Part of a small language model's weights: a variant of Adam for these matrices.
Each number is 128 + 24 x the weight over its row's rms, rounded and kept within 0 to 255. Layers, rows and columns count from 0. The size above them is the row's rms in percent of the matrix's.

# layer 4 attention output (transposed), 768x768, rms 0.02, rows 66-97, columns 480-527
size [ 94  88  93  94  92  91  93  89  93  94  92  92  95  88  96  92  89  89  92  90  89  97  89  90  90  96  94  95  90  89  86  91]
[[146  92 112 126  91 143 129 142 114 152 141 143  80 128 150 114 171 125 107 134 131 154 151 107 125 155 141 123  98 131 172  96 106  94 122 119 145  94  91  95 151 143 111 106 118 117 147 103]
 [156 134 107  93 138 144 116  96 131 130 123 163 158 147 150 148 139 113 121 131 145 149 130 132 137 111 109 180 119 135 115 132 128 136 125 127 154  84 140 111 125 146 154 155 134 135 104 124]
 [151 113 127  92 112 177 111 118 125 147 138 119 118 148 139 119 153 101 144 123 162 149 121 129  97 138 152 129 110 128 132 154 124 110  95 150 161 139  61 121  98 110 127 112 153 129 138 158]
 [144 139 133 179 125 126 150 101 145 122 115  98 140 128 138 129 136 127  98 140  90 110 164 103 180 119  86 128 151 144 145 110 113 127 100 142 116 120 113 157 100 157 157 131 136 127 122 167]
 [184 143  84 166  87 102 106 107 111 146 100 133 112 103 124  80 147 125 114 121 101 104 102 104 143 122  98  76  96 139 141 104  97 113 116 106  88 107  83 144  60 136 116  65 146 121  93 133]
 [ 85 101 122 136  64 118 105 157 103 153  96 157 108 142 184 136 132 152 143 140 113 120 119 132 155 125 168 129 117 178  91 104  95  96 137 124  76 139 141 128 198 142 115 151 140  92 147 130]
 [134 147 108 116 124 102 149 152 109 111 110  84 152 117 159 108 129 138 113 153 137 104 131 114 154  90 105  99  85  96 147 131  93 128  98 137 187 131 127 117 154  97 103  96 104 162 136 216]
 [ 80 144 171 142 118 133 116 104 140 127 183 141 114 138 151 131 161 116 144 149 116 141 122 115 161 116 155 111 172 119 109 139 118 158 135 132 139 134 117 123 105 147  82  99 117 102 155  72]
 [127  94 106 118 120  85 128 106 129 136 126 132 131 132 128  94 137 133 124 127 140  98  95 143 152 109 126 130 124  94 156 113 162 133 108 127 127 118 172 111  87 190 125  98 131 135 124 107]
 [147  99  91 129 130 153 125 155 133 157 151 126 141 149 130  68 158 126 142 157 109 167 162 105  70 151 177 136 127 134 111 129  95 126 137 133 105 110 102 108 194  89 122 180 115 142 151 123]
 [184 149 144 143  91  94 135 161 133 117 165 106 134 116 120 116 135 144 120 150 134 149 174 138 163 154 128 131 108 141 137 165 110 135 164 133 128 142 127 158 216 170 147 126  73 186 140  80]
 [ 87 108 130 154 106  76 141 135 139 114 111 148 148 134 100 161 132 145 116 119  98 117 177 153  81 132  91 128 131 111 115  95 159 184 116 138 144 160 153 138 125 143 159 148 116 111 120 144]
 [108 109 140 101 135 124 119 130 149 124 108  91 130 119  97 163 108 124 135 170 182 161 149 122 119 141  87  94 163 122 167 111 116 127 105 186 179 141 151 123 171 128 128  80 159 128 120 113]
 [108 159 108 124 142 130 120 125 146 138 121 148 143 147 162  65 148 143 116 125 123  78 138  77 156 121  95 125 160 149 144 163 127  90 112 152 151 154 136 150 170 102 136  98  90  88 150 159]
 [156 121 137 115 132 116 117 119 135 116 149 106 113 153  98 112 151 105 113 148 114 136 172 135 114 128 158 180 135 159 168 127 145 116 146 150 147 144 125 132 117 110 123 120 152 113 127 115]
 [118 124 134 168 115 116 135 124 116 124  75 134 104 147  66 104 134 110 114 149 172 147  99 129 104 133 160 113 131 117 119 128 123 107 129 174 108 148 108 128 156 137 153 131 139 124  99  97]
 [143 116 109  81 135 160 131 112 112 154  80  87 132 131  98 128 138 118  86 127 147 134 123 123 102 124 135 144 139 132 165 134 119 154 139 157 149 137 117 106  93 150 135 154 150 125 107 166]
 [125 144 160 152  98 168 100 130 134 118 158 157 124 133 133 170 124 122 108 143 171 120 106 158 121 149 149 103 112  84 128 167 160 136 137 110 140 125  94 149 105 131  59 131 130 107 179 131]
 [129 115  91  79 152  97 155 124 156 114 141 112 156 130 154  93 122 141 110 119 162 181  83 133 139 113 120 128 125 117 129 120 143 143 107 102 119 129 111 106 164 128 148 144 125 128 122 103]
 [120 108 134 115 105 140 136 104 126 136 121 125 134 114 118 149 138 133  86 160 159 138 141 140 156 133 142 126 126 143 184 114 139 189  93 149 139 144 138 149 110 137 137 136 133 117 101 138]
 [144 118 158 101 110  97 160 156 140 111 138 120 139 108 106 128 118  81  52 175 170  94 131 121 127 104 141 119 140 168 145 157 141  89 136 139 161 119 104  83 129 104 112  96 175 137  98 117]
 [117 131 148 144  86  96 129 124 165 187 149 172 161 124 134 104 111 132 134 150 152 133  79 161 170 147 100  99  90 151 147 120 127 170 116 102 131  97  67 118 127 143  89  98 140 204 125 130]
 [107 121 145 128 127 110 103  78 113 118 155 174 110 157 144  71 107 162 141 114 128 117 102 106 128  95 101 109  80 114 145 145  85 162 133 110 111 131 137 122 110 151  81 117 137 144 107 156]
 [117 122 112 150 130 168 118  97 173  59 181 149 116 145 138 124 112 146 142 109  92  96 145 112 120 129 161 126 161 153 140 102 114 116 110 110 176 176 146 110 124 109 138 144 133 129 110 125]
 [119 143 105  80 106 162 157 125 127 126  95  78 157  87 117 115  95 177  68 144 156 145 139 173 114 147 147 129 125 102 150 136 103 153 117 111 144 126 124  98 125 108 152 129 126 110 134 131]
 [121 116  83 128 135 148 116 128 153 130 113 168 144 136 125 110 125 132 133  91 103 136  97 191 142 109 147 153 133  97  85 120 145 192 123 124 122 167 161 149 161  94 108 136 121 116 109  81]
 [132 136 147 151 138 132 124 116 101 143 163 164 150  88 139 168 130 121 142  99 135 124 123 133 147 161 123 137 121 124  88 111 132  87 101 108 108 126  97 161 157 136 132  82  98 148 153 153]
 [109 162 120 122 152 135 123 161  97 108 116 154 113 129 133 145 124 131 108 124 137 114 152 123 109 111 148 126 126 114 144 145 129  95 166  89 125 139 159 129 168  87 154 150 142 153 121 129]
 [123 135 133 171  91 156 123  85 114 154 117 120 111 147 151 121 104 121 129 112 134 138 160 108 151 133  79 129 118 173 141 149  91 136 107 152 136 113 146 166 140 117 159  52 152 109 124 138]
 [139 116 100 118  95 132 160 163 109 157  99 147 101 120 142 118 118 110 133 150  93 143 166  84 128 115 156 115 116 107 129 127 143 115 118 128 144 100  93 161 135 189 110  86 156 139 130 137]
 [142 145 129 108 158 158 138 157 137 122 120 124 148 101 126 113 125 121 138  92 165 142 151 130 145 153 151 153  90 151 115  86  84 111 114 106 121 133 172 135 113 129 141 128 115 122 139 157]
 [111 140 155 104 169 154 126 117 135 162 143 133 118 128 170 137 151 121 114 135  98 144 127 111 167 145 167 179 131  84 146 146 139 118 161 134 100 131  93 136 156 122 115 101 154 125  90 123]]
# layer 4 attention value, 768x768, rms 0.0244, rows 67-98, columns 480-527
size [ 93  94  97  95  97  95  93  94  96  95  95  95  95  96  96  95  94  93  96  92  95  96  95  92  97  95  97  94  93  92  94  93]
[[125 129  80 144 154 112 155 152 111 170 100 141 143 160 125 124 151 121 150  94 113 180  90 134 138 109 141 120 141 127 159 148 126 154 105  64 113 119 159 126 134  88  98 106  91 160 136 154]
 [147 113 150 162 153 133 146 139 119 144 163  82 170 122 112 172  83 161 122 136 116 123 103 116 157 107 123 131 163  94  84 108 175 166 120 122 101 111 154 100 159 159 158  76 103  95 163 146]
 [ 82 116 136  99 153  98  88 126 143 140 101 133 142 161 155 137 101 104 103 102 152 114 102 105  96 129 151 137 105  95 103  87 118 135 107 137 165 158 108 148 116 126 125 101 128  93 133  83]
 [122 111 147 147 145 159  99  99 148  99 149 132 154 181 137 144 130 147  97 112  95 138 101  92 116 126 129 168 166 123 152 103 161 144 124 118 108 146 134 135 105 173 121 122 141 145 145  86]
 [159 133 155 108 148  90 142 156 140 108 166 127 145 108 145 131  84 126 152 166 152 154 145 114 109 137 160 156 150  85 158 140 162 128 119 110 114 151 104 135 134 154 127 128 112  96  98 160]
 [ 96 109 121 126 155 147 171 173 138 133 154 185  85 113 146 184 131 141 116 136 148 136 170 147 161 154 101 121 148 100  82 101 151 110 145 118 154 126 131 135 148 159 182 118 116 113 107  98]
 [172 163  96  98 138 160 111  80 114 129 122 100 137 103  96 137 108 118 139 129 134  99 143 117 117 143 114 116 128 146 136 161 139 125 129 118 163 101 155 140 149 144  82 144  97 111 131 129]
 [151 133  84 146 149 109 152 131 162 139 135  91 113 110  97 129 133 115 139 150 179 133 131  79 101 125  90  97 120 150 130 149 138  99 131 143  91 147  98 151 135 104 169  91 101  99  98 170]
 [ 92 140 172 137  91 100 143 140 135 162 121 135  95 154 106 183  90 171 146  87 138 161 120 119 147 170 177 106 113 124 130 110 115 121 152 110 152 121 102 105  91 145 148 114 128 154 133 139]
 [ 92 127 129  94 121 160 114 133 179 163 140 177 178 137 109 108  96 113 163 118 142 122  86 107 111 149 129 174  95 149 141  93 117 160 112 111 112 105 121 132 108 145 121  97 131 124 115  94]
 [155 127 136 121 147 108  98 145  98 131 125  82  67 132 143 102 132  92 140 106 156 113 134 101 128 131 146 113 124 129 158 108  93 107 109 113 126 164 156 145 137  84 108  99 143 147 102 120]
 [162 146 114 118 132 113 130 173 178 121 101 131  94  96 153 121 137 112 136 150 138 141 144 131 126 135  90 136 127 167  96 133  93  65 146  79 107 124 129 122  89 131 149 124  98 150  94 151]
 [153  86 116 113 134 129 107 118 151 136 102 114 115 148 170 146  92 117 106 150  94 144 125 163 128 109 148 135 130 102 104 107 133 146 109 143 162 159 154 137 123 147 104 146 130 166 144 138]
 [133 148  90 111 159 163 117  88 194 134 105 137 111 108 103 130 102 166 116 105 127 107  95 171 101 102 116 123 143 145 118 117  95 158 135  89 114 128  91 139  88 121 125 140 150 111 112 112]
 [151 162 119 139 133 109 168 115 105 143 143 135 121  99 104 113 119 109 150 128 125  90 154 137 159  85  96 155 124 123 162 124 142 159 115  99 128 143 156  91 124 130 124 175  97  89 114 136]
 [163 103 135 127 121 118 145  95 138 123 151 171 144 124 129 149 101 151 152 137 157  88 153 140 134 178 144 118 140 137 100 103 153 111  96 131 100 152  85 134 144  96 134 122  93 103 129 133]
 [156  98 117  93 134  93 127 167 109 137 109 109 152 138 121  77 115 131 142 118 113 148 109 153 158 141 168 117 111 169 113 101 132 149 104 134 161 135 135 127 128 143 150 133 132 128 120  93]
 [188 120 155 159 152 113 140 122 119 106  74 138  83 164 153 157 161 139 158  99  84 125 139 148 158 156 147 117 123 133 117 157 120 112 111 115 129 131 120 162 118 143 123 121 139 103 151 173]
 [149 141  88 141 150 105 103 141 158 118 134 130  88 114 154 108 103 126 155 119 113 131 164 118 125 145 105 107 107 129  96  95 147 105 158 162 152 108 148  66 141 109 118  83 130 134 167 124]
 [139 129 119 139 135 145 102 119 125 138 145  99 113 126 159 145 129 160 151  93 168 135 154 112 110 115 113 143 102 144 136 109 134 129 117 106 107 130 170 142 113 116 147 168 112 134 136 148]
 [121 109 135 159 129 112  71 129 136 123 163 129 108 131 129 126 143 122  98 102 134 114 127 127 118 138 134 155 124 144 155 103 153  75 156 118 151 188 149 139 127 109 111 136 133 150 117 167]
 [101 144 150 157 138 145 161 133 140 106 108  87 160 120 138 155 178 135 128 171 144 120  85 144 146 143 117 143 158  80 144  80 126 106 152  88 131 111 149 140 118 127 146 154  83 152 118 108]
 [139 153 104  99 171 100 113 124  98 160  93 160 119 137 132 161  92 104 111 151 159 116 140 157 135  93 114 126 151 159 122 125 115 125 142 164  85 120 160 158 159 137 137 109 115 139 117 156]
 [ 88 121  94  98  94 104 120 136 121 129 155 118 146 127 121 151 154 113 142 109 154 146 155 136 101 163 144 121 149 120  89 117 150 127 123 118 153 155 120 142 158  89 115 124 131 154  88 159]
 [172 120 157 141  77 155 106  83  90 168 155  73 117 141 155 169 149 119 109 131  99 129 128 114 115 145 173  97 170 130 132 136 104 107 136 111  92 120 138 107  82 130 164 101 113 138 112 114]
 [100  82 144 155 116 120 162  97 149 116 119 117 167 130 113 115 111 114 119 138 101  81 110 124 127  96 147 110 133  91 144 105 108  93 136 107 134 160 120  90 116 116 104 178  97 123  87 106]
 [124 123 155 119  82 105 109 104 122 122  97 153 142 118 137 145 101  96 113 124 135  92 143 128 124  92 126 143 126 142 108  71 163 139 113 195 124 135  86 124 121 121 138 110  90 161 134 133]
 [164 167 122 105 180  90 177 136 142 125 137 113 136 166  87 166 158  90  92 160 113 104 110 145 123 163 106 168 175 117 175 170 155 152 130 109 157 135 101 119 115  93 136 139 107 181  92 134]
 [133 125 135  85 147 143  94 131 139 151 155 141 160 156 137 151 118 141 118 153  88 140 103 140 152 122 142 153 174 150 134 161 137 116  91 104  95 104 132 103  88 114 147 113  98 109 143  88]
 [142 155 183 134 121 125 114  94 156 118 103 145 127 175 140 127 144 122  98 136 102 163 147 162 130 146 103 129 162 124 119 160 162 152 116 147 113 142  85 139 123  99 142 145 108 139 151 132]
 [144 113 173 118 122  98  95 164 146 142  82  86 125 152 111 135 150 158 141 146 128 134 151 163 111  92 134 161 124 121 119 153 127 132 104 137 137 123 144 116 161 116 141 149 117 107 152 152]
 [ 85 105 149 132 110 135 118 154  99 139 117 163 123 111 130 131 140 108 129 135 152 107 155 151 107 173 138 107 126 118 117 158  96 158 133 115  99 169 146 117 126  83 154 173 157 132 105 125]]